{
  "hidden_act": "swiglu",
  "norm_eps": 1e-05,
  "attn_scale": 0.177,
  "lr_head": 0.0149,
  "max_grad_norm": 0.5,
  "train_tokens": 148500000
}
Each number is 128 + 32 x the weight over its row's rms, rounded and kept within 0 to 255. Layers, rows and columns count from 0. Numbers have three digits each. The size before them is the row's rms in percent of the matrix's.

# gate: layer 8 MLP gate, 320x128, rms 0.28, rows 160-194, columns 0-127
# up: layer 8 MLP up, 320x128, rms 0.265, rows 160-194, columns 0-127
# down: layer 8 MLP down (transposed), 320x128, rms 0.285, rows 160-194, columns 0-127
gate160 095:146115106098068165126139169147148107161137156143121154153160114090083144123089095141155189106089095121115151161145082122145152084171202095201105153142115085117146145189086128129159113180103152096168108168084077120112098156179089149067140140114116090143086147178089108111113091207086118155102112120114158123118114159141144112103180083081152132114114145191121120182117131208146139109105
up160 103:104186178161144086163114100188121120086139129190104130155172175106126144093159109131167114152039115094115152104122198094163091129105127185138092113118149140119129119086119087153102122090139120115088163093087106074058076122106185183136125084082085120145064127162159142108143136125176157123094095131162146128123167104144152144091121174159096095139147129054166136102119137124123091151178
down160 105:070115151127057111167123134109108091107138174123104148138108102148145066199149121135130126097116105123118099079087144099133108122060110127107173142127057111097118151166158114106085168162109099084122052112160151160128124105057130105149152114111116110059126135135099137156055116124056070114087143140149104169094127085097162104155121107142096162102121098182092101146098183113102141065082
gate161 100:097136121145170157115096110099171119121194151182098147116101051141090134097095148160181111055150182072114129147128095113107132150143135118159092130123183117174127125193131168176097151188086088129177066098063116147101124154153164126100111148132097135108110109127133108119120169097136140128154082098150105183130111165099140174111147063193153126140101080081160112187140086096115158153137
up161 096:090133108079131129157101159162103118159120159168173094118103145156154146116113107088144100092101108052118122128150154092110144121126141116208077143112150053164096111129128159146117063130133143150122062181082064141167175151131086122108087155111141164107122111109124099127080081120105027108157096137133087095184103126136100068179096159120109201141098133145104181108120156168114109124131
down161 102:073101169138182182136158139110176125077101153099049113131141174098165138047137116149117139154145181111090149145142131081182133145114134147116119121142116094089083057112181155103116092168172131186179156109157135133128135104102169100157074130197117184116144161072123130135121109119180118131158145097120107107189098150102133109147140132173157134122029131155153125128104120090087154126106
gate162 115:067145130091150111109131127129096114108106145147116135162167115090099143172114142156131100128107090131153112208147116100100136107124132146135107060087088161131154146152148137109141080113098190113150097131165089150128158136047102115169115138098176087188152160110157108187115164128119108099180180068163035140171179153177121116146067126125105069118104167118156130162206124118123166096135
up162 103:156165144130104118193127122136153148081119102138127099122117160114149166087124103093131106099183120095104103070105127167108171149124162141116111172164166072132143070146106118144192102144171096090128097172096111109128118128109169135134131074164096141144112110114128153092050112121197132163077135111076200152074089134144128177149143124093136120105128082087070217119058184118142113135158
down162 095:138112159101118144148121097134154180173102070122087166126137093093096138152085123179193173091157089148117129118161068117139092141134129076129085141128093145090092113130103133086101098126124153149125131153181173136134141128142073119086102126084140130114140126128109117152123148135083154079154069097170132072160090071073139134166105132114094054180103174110073121094163062099091103181058
gate163 101:075103196103109141171085126087128137087157049109115206147160138135127089136091135158115093138116141140172163158120141074116117154152119115139098114115154121098116138154123135177125165162121142144142174144193127155113126107041150111039133139135165122111112126167066065168140113144111109092093084143150133073157116133144095141118119113159155105049122181175108140134128169062163092171104
up163 098:130141154172150079186126160150089164068182169079146107132088102135081178092167197098110124097175101120100131145096152058138132155092158133102145096093170071134127066170140100112114147118125137167149137118114083135111153138088114086095141118176089106147157108119110103174124091118159185087116155076183155158163161114119076118085107099143154129106129144118075122142067200092128161122145
down163 097:117133102130151144118152131113164110120125109093105134106191158115101124122100129116132069096109117133070072106176134121124105131126079121137160150080190203129134130117184120195141128149130240122094157102099117117112134079063109137076066109111106105113155087135058132141180192150147109129092081080118121137162142168185160125162124143115100129130135134160086141180148129066162119182098
gate164 094:101154173157155076130125132151150126143056164140081181133167130152143130140115119132088130152092127099205141170101156085162080173088143179155118108136145158106110146130127131137156130159114106165155145136147048100180146110184121197144182117161074079074137128150158166115173135088122120142131119221204154124102143149127117108095075151135155112053142124117084099132131160168133098145119
up164 099:106134112113170173113112079122185190159145128080169155143122121050111142128179155157135052121141151129135118083137114094106125090163081164171113134161150108116142140110151112152106158115160140114131141133134136082176104096146139128065140188098160091122073091147094164127065118133145136179058102190164174096142156131155149104144144163161182128122075065144127078157116154066087156124166
down164 098:109141105161161135092164123094136146118152099121139124109082146079102116124145101100073128116121108118158107063123168114115195146170170148092104127129136076108154090173143105151090133122133144084086122135106113056125102139090165085117120174098102124181188095100117139186191143148130054163121097057147135069133107213161080160142170151133143108179173132132122132114060110136073107102119
gate165 093:121122062098098133167080159142077099127145122066140075143103074123116148175130117144064086177150104170138082150075147081129208124114172134123181150142114084128084173126105057107146123151164138163087128078172096095190153090087150164167116123112148144137108140108123119107114188116057129120169139122101062132092153118156103137068108108149147154114067130111108094133134137121144113139084
up165 094:152109159101090105080109131124071142118097110117161151193089082100164094124145128110122088147141119165131104168155192147146110147155127102154117187097113148109147152151092109174118135153183194087118153153171170163195150112124109158181131110105058135157106154163102158095163150090117130110156127116051169100217145055110121131124166107181122168115095092171152139136142101151079109093128
down165 095:089139137104196172037158136143129164165107132165106108158131167158093100160142119050193113056168101142117127107174107191140129089121152129149148116099121101155156111137168226074105080152126145111132155109097166176115131121110100163091130124149172134096139082185088110132180101130180114103101095113161153155159111117111125125139132164162145140083113115160142146164146090101183099150166
gate166 084:200155167118120141110097158171136129097139176095138153131179153117133111176149180135099147058150156123063117163087094151153173132068117109090133092117113090118168153100130149193161157133169164124173146141105132101123117120097169173145160147154137082127084165122164130125183103105111172121136077112183171164111131158180042135178137143138118141142108135106081137104119139166178190168072
up166 109:155141112140125184105122129122126122141134157093166161127155090164143049130176159145169165142109149110152168145052184172144118171136119147126146097047107138184120121130108087123138112142057130150187123150095129078162081132147114085135102123114089171103141147173113140139155110154160134078112156169156149102105153145091104156091116054100068131108120077095156075081153137051179129115163
down166 117:175075142186146092171105097155164123097223162162082116160189118131164120126090114164124126158068171111106156117110139173108071109128151102124161093169157153164087120133105153089133109107153135089117093081101112092119058086112140088120148103077183167106126137105100121150120136119127099142104121120113110120140113080115155141140125057148101163047189095103156104146161124116149137093050
gate167 103:136161146120125114065057078156129108123151140111123171083127157094130123194102166146093098167086121128086111137155147122095198133176170136111166143133121107089137145121128137014142122089112112129096133140144090132119145123136124162113097110135124139153062147082151168134169104122136112073148091192174123204135143077128157057133162140078123085169140125089116176142162101126190101132085
up167 107:110136100162158173178082115115163133089091092118103094152064132152144082072095107095106122160193182171128149154103114199086166163122109134101157127151199117165130122119105169167091053119121148144142096085129176139163084137150104156202090166129130084152136105147081122155118133112134127171162134108116219126113180150108142126150113089135140112124117138157166129110175162166127153060127
down167 102:069146192130155129162151153154173151154117125132138101107146114137119073135121097115165116054137115150181104103188118098140072112124135139104108110094026136134089074157104099190159132103107182147123149135117165110103145121135100158127144143100149153164207136146151056125088131102120127150102161117064121105167110149143095193139071162177171146136145098169148100148134075093067104115105
gate168 091:160146131109191118101129157149098116081076074087091118164100141149150163095126137092166127121180136135123191160070118117132133147044081102066143086173076091124107141145109152154063123077076156105102093146143104157144097132100133180173160091165165157150196162121115129111135104136133168082173145158095080124150094164136130109175162099159173170152167115105077110123124105109111133138085
up168 098:118109202152103091114074161094164199150137128129118131169101096095108134092149135151190145099143100154117142125155143125091167091185185124051182091128092133178164126109101091156175102126127116128138121114176123082125124127135115083145119068090113114151187079172083086118124121095125134144081099098138200127125071135085125160139084152152129164133030156120105119098150110114097166114143
down168 108:147184124130144140193131115159127121121147063186168106163121130119152113125142147153114125137134115123065127160113159160142165126135212131113171180143053117149115136142098070101098158179122161115154112191118095092117140128120115091124128160125141093190157096125110138186123065156106125167167166140129110120123177086145174041187128197137122108152124083096198128134101173148103085109154
gate169 099:143111127178168138145098147145118137094111119085164052063123171141137101164139118117169165152119123140108127162122174186133177146119132135189156093103107142141135169137154126141114137137109101116204137145159131128126000114140109131161092104096086114162142076107098181123177150077096100065081083173136125118137112082147128134111135181138155114130138071156107156188095139109108123110132
up169 091:084088110160138146089150149110110108137189128108110063140135139120140127108191122102139113116143139101153140134108107162097134142155186102167105051134134159140162166106162135077115105088164091185106172112125194146184129099120076042119082129100114157109094115096149129171099126133109087098135112224159180135183129145128100140136147159145106108102134069154143097183127152058129166173156
down169 095:111110161126159136109100122186138133154090149105131129111112145125137129153203112106174179113108128138043189177137153161112169127103174191155179110121116150152141036145141097139073139158179080082121099126143138133150097130131118110130102147156157125103146063141131147128112208124050107102162113182170140105143129090153113129102114189095082119127148135082112105114121058132088101065126
gate170 094:164116151161156150164062112078165080111104152132135155085111117088094142115149142131140175155105135087117179121046172099121155081122084111170103160136086101125105127087158157172158102172112143140116145126111109109133077173118122133077129104136082140145107191060120080209062126114100140106131174118097100096073121065166112097144165085103143080182129118162161119154151104108144165149110
up170 093:129144076145089081163137150128139131098150119134159177092108167068103141156141080160079146165140168123157125122137092175148120090177113125149118134122168135124129094103111169162127046168084124115083170138138174067125060097166164131075124169184111094118093168143148113113209122122201149114091127119173218152094097165119119098099116130164127170139151089131180159142124137124123085125146
down170 098:135190091115159107140115172104116141089121144115078198125132152128107108082096194131110170125074085172126137128130136169115151094151132109191143143201149148151142076096147075125089126165160108133119117172119129127112119202129159151127143090156161048099118178123153087140140074089152101075167163122118093124192083131131076070124121131099136120136144147128108068085154077067108105147099
gate171 106:095124148104120082054139052170112177133156172121086113132143125108106102135161192116113127065047174101147122117138161098081175136130142100139108112119137118145148139136145115145136109125144111162122208190081115113089089165154065128112101123121091126133099081083156086142126103195154112129130118200117074142136088096099137173131135124118197118118112146134200148139137127196166118078134
up171 099:117139098096170143088146130127108140111122116119168185116130123133106115135174111173116105162125166164112161082192097074141124159105095177115186129103139171167162089141120190141106184082155144076123143088154109138155135171132123047127144101160105174080105154168115150130134147147168100097103114074065128099144125126171129023133123168165139076151088056139171139115100131116144168087120
down171 107:146175131144109167159127122094130115196082168117110102160106154078153125160161158124114148159141161090107138095099088127172093116148132191135151141127074153131123143193142108220155107110135164090073068106159201066115113103129111164160107152075153113131106181127124123113132166158126147109141053113089140140149157169150138099070107101105100147181104094171151132155078126059109116139174
gate172 087:081159116147148118096049135140151156141125135160128129118108151205092156127118145162174120065057135067090153111139128175079088121112133197111163128141157102126150090167066168146123119115151128153100153147092089136107176103098156202108134129166105137083178092140131075125070065112156167091141150108142125111174118135068138106152191093116171104111152115130138131130154179104160097119177
up172 101:190179109060076195162123109125111097143144120132180156114092134165096159172108134082119146150152106121135133111135125109109110122040143107111125123068146162146092140158109146140118114112124112134124088177154117134120114103147133114154138144117071093085121080127124106136134088061089085187114142220147105186181130126195143119138175129103087123134116094163083096135086151104081093172053
down172 099:122143158125110072113061142059113125135095132077100127123124139096131076095100098104072099083089093165096141149098109025129115123141158061148130130154144119184135210127154118132153141113115125083139124115104164111108143158174074116130148129156139078128148142139206134125164148155103105054103107048157142110083106133119123155140131096120131058095165148130134137178158108197141160145134
gate173 089:149173150110142121114157105124146115133136117135171083068198177135147088172091145163171153157080136143189105159151070115126059138104146105148125150129107133163118106192154153072143121099152116168171127187081129157099130081076117138071193103104152098121132152106122162100102162188144139140151136119188165136111113150139170124158075140146121082141153138168144083203180127089186131106120
up173 084:082139114114108150112141112142097182160129076150180097138122136140202124162123143140080168128072107131175118188149085107144171118191160108088075120152179125127152065148187105140146165133105126083122066154082127083154095110114108108102142095132082145162122137090144140158101149062115160099136133100118115129234110150091172107186137132143154091169165140177166122074147135157143127155146
down173 089:140129174084197105197090130176133128168118150160111173130118092164126122105096085123172173103108089132109217103153169160131114158079126131135204133148190167142115181076086076096114086089136154104178147064095146155111106074131083140117118151120063111177128143157114167130117112103146145162184122107118136189151117130144060171077148140136124078131141122116105128128136124111128127104153
gate174 111:103127111140109162103065128105129135087136081155124135193154102114055166069120125198152165090151116080088132106100080085173165157162129091112082131128160112104080178172142116104143112154143174118156095148123070145157095105097142071144169131141146143179064159058129131109109125091141155131103157178125166117112090124173113115099086147143158120104124095115140155194103169153059112087135
up174 098:124100145130157122137091149088108174093152211082106161160165127173093209093169141169104119080132075098099119079091135124123172160092142109078083122109190086103143142180159107089125146126118124128131147125092123174131086143119169135100173164157173114100138137099143181087155133150124156129056131210098141123105089104115117105126103046099139090129126139077146120193120161097109130107142
down174 098:154141134166137115105110148087092154085146127135112103196118120170092173146122122135052148118117139095100097070125140163132094138120154121117118162136223208131093161072130178054079145098144121194130149102138096178091119154143146093134091147163131115152119110098107120098144087109101142162158099190144125152126131111122085081114150140154124126116134097096182124165072150115075111154226
gate175 107:073201142059150146178148154178147109166156081129132103124106087177106088131124094072078095123002148126160092178152129098108115120101116161094162119114114099167144116138144098130102127098149137128108146096129103119119111116101162165122118166099157120076117110106143113118130108133092155103146092059156126183175208132100130071126143099119129076126137156182126129139180082135183159118130
up175 105:137090129170146098148138080132108107082203182142108167156171132112112122145175151153164130130177164104140155165143099108118133151183134116109131117169116104108166170155111066073079063193148084120115163171126061107099139126172132109197174128135200099151150087145113174138130126119099078092150101119123123147123170110102095118161125157145099142041133107107163048125138129153115120090148
down175 106:111180108102133104211149153135122117118131139162084078081168137142119141191132132098152101109069167104117100107105128142137177119156110169121165191137126126140127143173154173170158130174087084093116105116181202113121127093089133175125166146078188154113095172128195085103103101191141159115086105089112097165123179131094136139139155129136124169103196132117136171132121071128183169140145
gate176 152:205130175119119126134152132175149114140148107188178113150128142152095075133190144195151139137126108125088073119081132127110127167091105110171085096088095139187108122096104174188124089070103169119135040078152134152130143097142130137102156143074154138100105178131110134164161182178113102114153172138120118169144100137100150130129170162121128059165179151154127119139135087080097082128167
up176 114:031120142142134143185086126125164126158042087162130163138127190087129101148094063131127177124137080112141157202133106069156108104159103166125178137145105126164099133100108152119098134152129113100148102111152093087083106123099100135131152083134121159151187137164112108074077120105076199164120156109145169135140137188155152153184090085086128102137094110091106131134117075106110108159119
down176 100:227121166071108074125116140150187078122110145072138134137154109129078051139089135158111124107168109172103090084102133147115140125108101180132106107042191176125128142123125175150123151068123107102117044122085079092098110134135119087087123129125095113101105112180119131146142102126114143139135123151081074152105125094146167150139129113135162055149127160157138111135115108133174168148196
gate177 104:087141118144227119130181076151180151067126130128132124140156079138074103083137125113126143125050113112180074138117165114121113105138131067118172114128152177126149172130150102115136131127102137123122130109140122137147142109163191199097142134136144148069183141114184176072073153116120138147173109117153077169046111113138163146166133103118182136087122071111104078148101121120152083154111
up177 108:073129112138177057168094101066126137157161108086079106144156107155060086140091102168164093084105132122123132111093129100102042151127088139113112132145109157021157085125149099139124180158151127131140143187163161133167123137071149175084090142126124141121164151169130135101143105147132189102117112138147075159146161141123136055111159127155217148122103121155117147118122126153118131161162
down177 105:167121166113073113161080149161093128111132103139124170110175133172092190165165125166124106088175142122098141110160163165103140112106170191065145146138151138126140184170076172148097163107110158123120119127142146092064111174107100090087150178120082089147094106127173111201140118130100166088145117178129124102132181141122086129160065139113089151127194141117117095128114170181106145080077
gate178 098:082130120139069153119105105145106198132093125118167209175152178140134086109208115097111105151171117194074153099132124132143087154119134145161145125103114125085166100050154161135113076134097112090156106139069142075108147149100142146134167139116108127186154107171166135159152101132138145078102202107132161112138046129117128123121154098134146124123094096134125145131151210118151129063156
up178 097:085165108145161163098154159118139113148075194141169081173114119205165122105109146057136139094132138154111117140155116146104109205160139079138131213181144083174096134133100132173141090149152144146127097135121148183139115151124117166171095140101178129158101145133092106121148123104143165152068133093168129093094092061178128184115107163116116081073133117099080158118112179116123093161163
down178 098:157110105063099117162143157143162133147138094133154130124116064088075154155137118108114101141182110138155153108097152069201203107066100121128123107108161123110068074112119148099176146120134096080191176099163190098127118142129164138140097087126154151158174138134182074145136113123110078095177158189078122106116094172123151145096104165114097170116124126137141082185092092153089155115130
gate179 093:145156150121080137214144118116117098122075114154186129177130116156125131130107077144142095178158133117123167101091143087167118092147107102078078175098099087093134145127172145166136144122201147104086124092153148110126157131054167107111143132110133051091164126146100153136120098147144095114099095089157152065129160113137132069178161151090050125142060145106138169115120177138132113060128
up179 088:139139127128138141163146131166069141166172080101109159133111118083125190145115038159164143082130119070166111149096148068127120119106122129158088102128135159114115178132158108113116108097111202110120137130145069212131146144066140127170118142108198109161155118104217104103166082127079159103148169163136158088140187118105173079112127127175119161170170114142123130154144143076142134108124
down179 088:105111143110048085158079139140155071062111139156106088086124182185127090111123113188121120141126125135093163097108156153173082129114161149119168125116061156161132105057163178150139143124102159154112116136172133152115106165122194121118130171164181147115122161172107107105080127182169095144068120120091158163123124134141068104129184104140109082135155088081163144103134124160088173113079
gate180 111:158098083126154155129125105107060071142193159098098162143153087128088164114120114182160115111183146155131136164139096127110164137087093110153156124125088095155135130153126192182121141196166175132116115154164084074120168063127117146136072126151076147126089148162070126123133130114194105105086098129106081127119170163153130103166104166135151088140124080107061054112138105113104153083097
up180 114:146142086143097164193090136130108123116080075119107097106099110089160089151157099125170136142176178153162178076124102161119138139170057091132141126187121090135148101162086107172100137137122172128115118138089137125181091113165161092087104123097077144107158062156089101153108137062137193168124089169102096092166178104161118080142097120146124144098118164117141109097168143089081153098069
down180 108:119123117130146112088140122087150125117128123153115081102123158089210135090160132079075184141092085151132099095107115115167115104149158089076085169128099150153147142139123165124170072116113104102095126140127112142162137093187120105090123082082143068123103141196114152111118117130113219098162153111138136187137112120155163156177168166117155194102095145133164168151144192106131031112102
gate181 098:099141117123086125073138081078121129137101155116152098108085130106116175187151139174119215123105095110138139143170116110096178157122175115178147069126099165131102160147085138135083143075132117140094119080101138152173151171118132182152111170141196134132098141116115107023133131135161085143142145071139154114141112112145115140128128122154157152152109098033135201100128179134182144144088
up181 101:133149182148179096143100114166103127144142152154103110124092118162156112103123103111227089079096095074053121135151112139149065083169130147101095168169107138082186129177143126144101148134144147057129091142131142160132105085114130164116102155084118166159172118163149102167207088093138204121142119146151172158157177141174139105144178111126112164134098200151139110141142134121098129161139
down181 098:136032144139155143149140168195181135097172115187118105099153079114168127115106149090147133076090123125130121172086135198113084092168132134139114165121160137104152093129096095135184074121151124127167100124151115094178069154054114087105155065160072131103191138151187145165146131148106137157142158138127162124186131124105153145114155104109081135119119160120179126114121099137148112059166
gate182 095:136164132155117167118125068126155179116161126150153134139071138143127087116182085139123107135118080152140137094117110147172142147134101123152098141102124140079129164083160173150172098149136152162119123074158146106110109223118131148126079138166106185168076138091095119108091123109082213117186151091112131135158081107109078071078183134101144072073175148097128096147120166099087077159119
up182 103:146210111121077133135144155137138133186136074135146124098113115120051195130194159153103109053153074108113092069153130062084175107135106080173105158108107117103127156139143151155102101115132177089116089151119129169148126187100085119136086170122077156161128163177022111150131122086145155107159120125089139165111137099177133159116153114129149137148113137133107126149139109122085111086148
down182 103:152085054125102137113124075126078152155118085127142115096084131134082115094130146126163145061171122097112137107141111099111146145121113150113086092131128177090139133116159082160110095151177124139121128124128092113106142239097144201118163176130135188092122086098089137115111165133125154055079123125119120079152172060141163145106161178121128110148143140114096070151144156104207103076111
gate183 133:108175106220132206140110118188164124117127117126131198117141166097129101121182099129120126106116133140164087091160172186070163126124111134091147100119131102156156151127151100142113117177137117123123164095107129137097068091095139130121158110145147248151083126145136127119093110094155085125165039135102148163056112161157129145105140110151143090089127141140084108181120122067148129143098
up183 115:100146141147069170116160191165147128140105096120146159141098150141101048139115071096145122132163141125154174116125176153113178133094128130115154177099137122123114179130142123158211160113136107113114138120108140062084119121095142151132115100156116143108060068163119154131100136109127086139067119104059217127090167110066122141151128131087072187130069071114112138175091139125125130120184
down183 098:105106182131081107134117137158097154137067171113194144100159146125156102172158102154140145104081094126143182141104099149102137089092135084083169137129144145127106137146138129062131048162185122160089091123107068078139158182162080194049133140153099122127098154141125145098097138094171115164116129109119076095122143152129090119173094160103076124167071148109134130162114138119045141105122
gate184 095:082151126249109147139195147201132028104118162089166167062119126135159109077138164076103173145059113155106139122122152128170100097101086120154128133153125122107112146149157080117072180153113139127115143146142120100169145102165119161138138129139142143186154132169109154094170139137108184127116131144140132096127083134074100161066104103132165138114117157114133148113187148120099153167139
up184 100:150157115131146182155067086139162137119122129149074098133089114145158158098121172135124120139102156078144144148088079116164154099103111157137103036104185123144133156180083158115115133153124127140101172073119077135113115111165118144070168141083125106181151058135126154179130148116117076160132070145096086072142191125121148139096080094128127117095081068126089175161082099107081155111157
down184 091:085121149208127102082198148192171039150164153137118081135146114121125095134161158135114122164123126158147130151147117155125115137138128120131123087093104168080093177116124103089123114102102178101160082211142140132139141047143166135119069086118145097095157115121092188069193157125138123084106119181136082115135134087131104151124095135130121115158162154155123128134119162156103085144212
gate185 103:140163171134132128197205100093104138168135180097138089073147120138130136132123088081060106141087139131102110158110094111169174144128138101177196112130106047086090144142163144086111148069117127083132093185155163157152156095117190158087137133151092156095165140147135142097098096165176114179148129187086183126072131148125135103164160101121141178108120138129094117148119149110086093120122
up185 103:112123136109081111082141159165166137117115086095132088112147160197104105163146109189217133110121131117179161100133102153146122138131142147099069144083093121119059105131125112195126075064078159122153165131094132105102123112189124155133095100114165110152134142126141186089183147165086104129125116150162134134177101112084168111201126173052111102167125131117162153125143146091156059142140
down185 098:135134056167092139140113063088134133068144109109149120083131137103186103093121143141080081112077182167095143140139160096135150112148099156142104110178115119140107123152144158069152132155115167140145087111109087137179164144087166113187111118118138193151154195064124172104117198121103020144113105139126097178169128142123085098151135103128170078109129139098144164091163147130122150155146
gate186 099:148136161136177136115144117129091149135139128121154164181194102108119159085127176107151132108120191120120108133093182160091152125073114152107094085156155109126095143091062201171120064114143176129103133135103159164145167133171130107147126114113153188130138114119182131135036107140104127116116131111110212106078116181140126079137158113088145104172185099137137068103151141088143050142144
up186 098:188135105117165146161154161166154080096124107138173133153130124149151109136187138110167134106109137158161092135116143116177141109092065181167107094115053081133166158107097170178110077133126133062086188074102138138042108086145146124108107079092140215149136095145152143129108118106124160120067111164139143128104121177113112108140183167115145156177103140143104102111193109155163132151108
down186 099:119147099103168043150138118053125121161136209134046099175110140143150164113189154158226128130122143138097120155139156131117164143157111113118114149123138155079055121097087141128097122102090103063167114171142147149176119141153176147158046151113094188146133086120153100176092084139102131102121169097125191132142173141147112124146126136112109104182131114123133111131133137134113093164102
gate187 083:200098161128156122128160077129117072139126152112126125156119117145123129178149077143157155108132077137235085145118172189163111105133107163146140124173069105105154144145150142202122094094141067121207142156158123139151103138142086076155153147114146133153137173160132126102098138255104121142102114146122080127106143174114117119139081147095143086092125162144136137152102112141111103096151
up187 097:121111184166144113160144142142109108109096147118181104130173110037097151122161137135175115099146113096099194198110112162098162117155152131154083123081176168150118131118115143102109128151135092123182156136163163077121089082113219138135127151141145155122096115192155192145119103113126158176091156135167140096122049117138160126098115120065101099107162057121136108074105160124132074108149
down187 094:089006163105137079077111127159123104201129096069127093128116103129112149149128118154159196150162150155096165206169123122166107123150151168121189159101129084102158127093089144129170120139117222119090116088105181133178112154177125090104105156147153123179128123122134083132065149096128069144134096106088149156119168152142123150132101131133141133124128137150129152176119106120124105140079
gate188 085:207082170110146077161127094098168126125114122108097117107107131119081125129085041142058153156122113077110134080155168129153123139094129162126120160127071130061147179051144129085101122089148185101177088156098131158124171125125099103122115114121188141170058116128099144121146104092114117124168216081124160162084105106138095079124166120141113124121116125118169186096118138129155121103141
up188 091:113117109193171067119124149136075096090130190146128085075068092092130103098059163124089174118124129145119115146113135124113135112168143118092193102069154117103120153156097118000113107130163114110122125177127188136070102101112111175112116100109142128169120094142124092116113134124176104099135109118127122126114104127117047137064164106119151136131089140120122134185165103073138180132132
down188 087:120148163143113121128149130135072144098087108125083151146105103121176140140118104113106101136064134110101080070092138102088145145070118101145135161121147103106140193078160135041103100110121150139184110072138095170128139185127137074166122129093149243147114143152127118113170095093102147101110145096119117162083098144132108079109182147208102078102112133080093150165121127115153133178093
gate189 095:134128117107110125051154108090116135122161087132140119191162133090154139170111122118167171078118101127095149109071105139096143088123205122163142093129127117100097081081108113190125096059141114122121134171093105187121151109107145126142127127120129121159104103088231094184082183127121145127110119104154191141194180141169156149169099179135138135109149190149138123173152101094173126126093
up189 090:127214064136109159121139112146057121129162096138061153091168091119100116096123123080172114138145107149115203087092138143178113114156103093134168129117068087146175098113105134132140204106123130082158118155151115191133128147094163157181119079092115123167120098108095170111127150064125139101176105081106089087056154180153169121111157123137134176156143157141116112124108157134132092167105
down189 093:132112121060105123149113144152128128217179161129161126114123138146075165106110099122100083100162143135148137153070121100172190123146126111096109138120029129071090073127123143143168120091120202127095192106156136145124186154131114174137094144119246113144127112124138102133169110155116093106140138137116126122129064145127167159081162151201138097091143145168112131135075109115134139116139
gate190 096:183121144139156130096170115105126190055134158164126089106120122114141189191122068154163115160137126060093115213084074114141156116116182092150174105140081083146108149100088176130121106109152128137111139120150120127143122143134116153191148124117121114104138173178078166112178157157151135101124132079152155103114186153162127143181098137168129142167182146060106089169156152086111127084148
up190 090:137134179105214149164154094159132099164163126167150123132110162136163155133097159128180123093134097104088139130169092096088195131110174049095134170122121157109148075061078132197086136155125136120170104154131100125134098102109126060106141119115099157192153138165204173068158175131082141122097122116158112135134147100187155123148110159149159165112141115162163121083126150137131152086098
down190 096:121114094117101154153119122103115072168182138088179116144107093112084136116130121177118162132177109114140151122127137103135072133119107126152137118170193141090166153038101125132145144185140189183165135198079200073140086139150144094138144096081110111132114153070150151130113182111112058141121104212160165099173088107162138133126113138173190117173117128107133160146138141117134174134140
gate191 105:094102133173159136075079156171075135131171133100105088143130140056055099086200088108190117108096109144120122183078055121074194132145115105156079091125034075151122131177128129204116120120126114099093179145122105137122134167144145175154165123114145109158086142121148126102145125173106153137085047138162159117128108114146138147138111098129134088113109122118114148140124137140149100157131
up191 108:104122141163139107102042132142103141104156134147129098122143105133101079118137079100097139167146086154161150140088170157085109099140160154157087113106104112157116116082132162132151136061045067138101163126096138117157113142115140147128085130078112123165127133097119077088152142125067154086156111088132103146119107094096138167091132106157122083125060120091104159146023068186082139096192
down191 114:126137127128148142131140102174144154056144162145177116122163114149111140091052101113177148117121163121090138147179140181134109097109213111142165146162192095118118133156102110136136107143111108121125126154133133140153108106184150151099139134129068113118140190127146145134147135135086179165181093123113094134139077116127140072062118098149044142131120129199123149146121091098021115105210
gate192 110:130146121198090117140133176177117087047165109119143084158101131103117151163144120124172156175042102127129064160139075132149126062142151108148173109140096152118176206116141081119087111121049150175134159116134144195125114105146127143132140107103180129168123117095105166065132150179103121139131189123127138122169101132097082109179107121126154138117087115118166122130201136135163104155119
up192 113:127164162190091125132146139100083122107157147170156178195127187094109109125068163151172141168126115142085125141141082082148096137105132104120066138132099115098130142149102179118214120044128139141134117080160159160062124110161141177123150117102071155079103134132141166087090166164177112123115131166090157142141137106144135175126057165139077098136153149134158061127103107086132104136101
down192 105:100129097135134119086122168106121097163154155136116153142153127137153124173152128136137148100073067135131097042148107121194137150167178158157077092105164123104156134141147234169099114108142145132146124148054134134106095118178137137154080147095100108159210121118085114123095163144129176113104163117099163115150126171093120140110074092129160106110045136109113091121160155065132115094062
gate193 107:123108069156150156116138111181114167137143140157142182133152151088129152130204058131157118112135107095131113128123128113161135148101046088152183139081092131057143188089145146180102171160089135118107146188122149120163092103125128132160174095187159183157091099175130143131134058143148153100142139144128157152096126132134091091166188128096089152072116158140092094142149092117178171160096
up193 102:072106113185141059113109147145121106164143135151147138092085129195106073120097087089145125132135162117130127147086094165157182151160123129189125106180121139140125126199106138157146116082200156132143134142143124149087166104135136147073171061115092164159159082103137094116150143114137151090114054136056130178173160140132070104130192105125078110119149135148100155085058157122117147103128
down193 104:132072095109167175082150177115065170119141175148142129150108136128124195118129145117081149178144164088138105146135141121085142180110139151145144124148178102115114104148100219090189172132093157079179158117143103146132147151080082155169134130076171111121190142121141132111104147108074190160153056123074078115129142110155114110128151126104097112147146090136124167119104096093076069083136
gate194 109:130115100126152187103144210141117104083131125101091127161143135168111130166161124176136126118166123073106162106106159121175155080070097102164137159128124078138145141070123102153104086168123168142122147083124117133123109073120191147106141116128172130166154098129131128128129099122151101144109087086112172138052085180140118142102183125102102167129041087057098124134148104055163179122070
up194 107:116077123167119072146138143136119141096094176108129121100124114090095151118123110118136066110133139142046137184151112143126154144154150166116097100157129154125098044064124147171117147131123137116133146128098113106133132142149087136062128200099050099166156118141142081104119104113160139208222108126165119114096117115061082107168086121144121107165056150120120132142202121138108163088116
down194 102:110141148193167161100104158055151057158091151123113129180150153114133153106124148141104124109144157063066148093133169126115138146206224153142129129172097128155099095139126156113113162100156075098122136099149131157151184093109098133105118130088138126148111097154168153125156161093088115171129130160122076116085128141122133177228128161192087144119115138092177145091126154152179099118149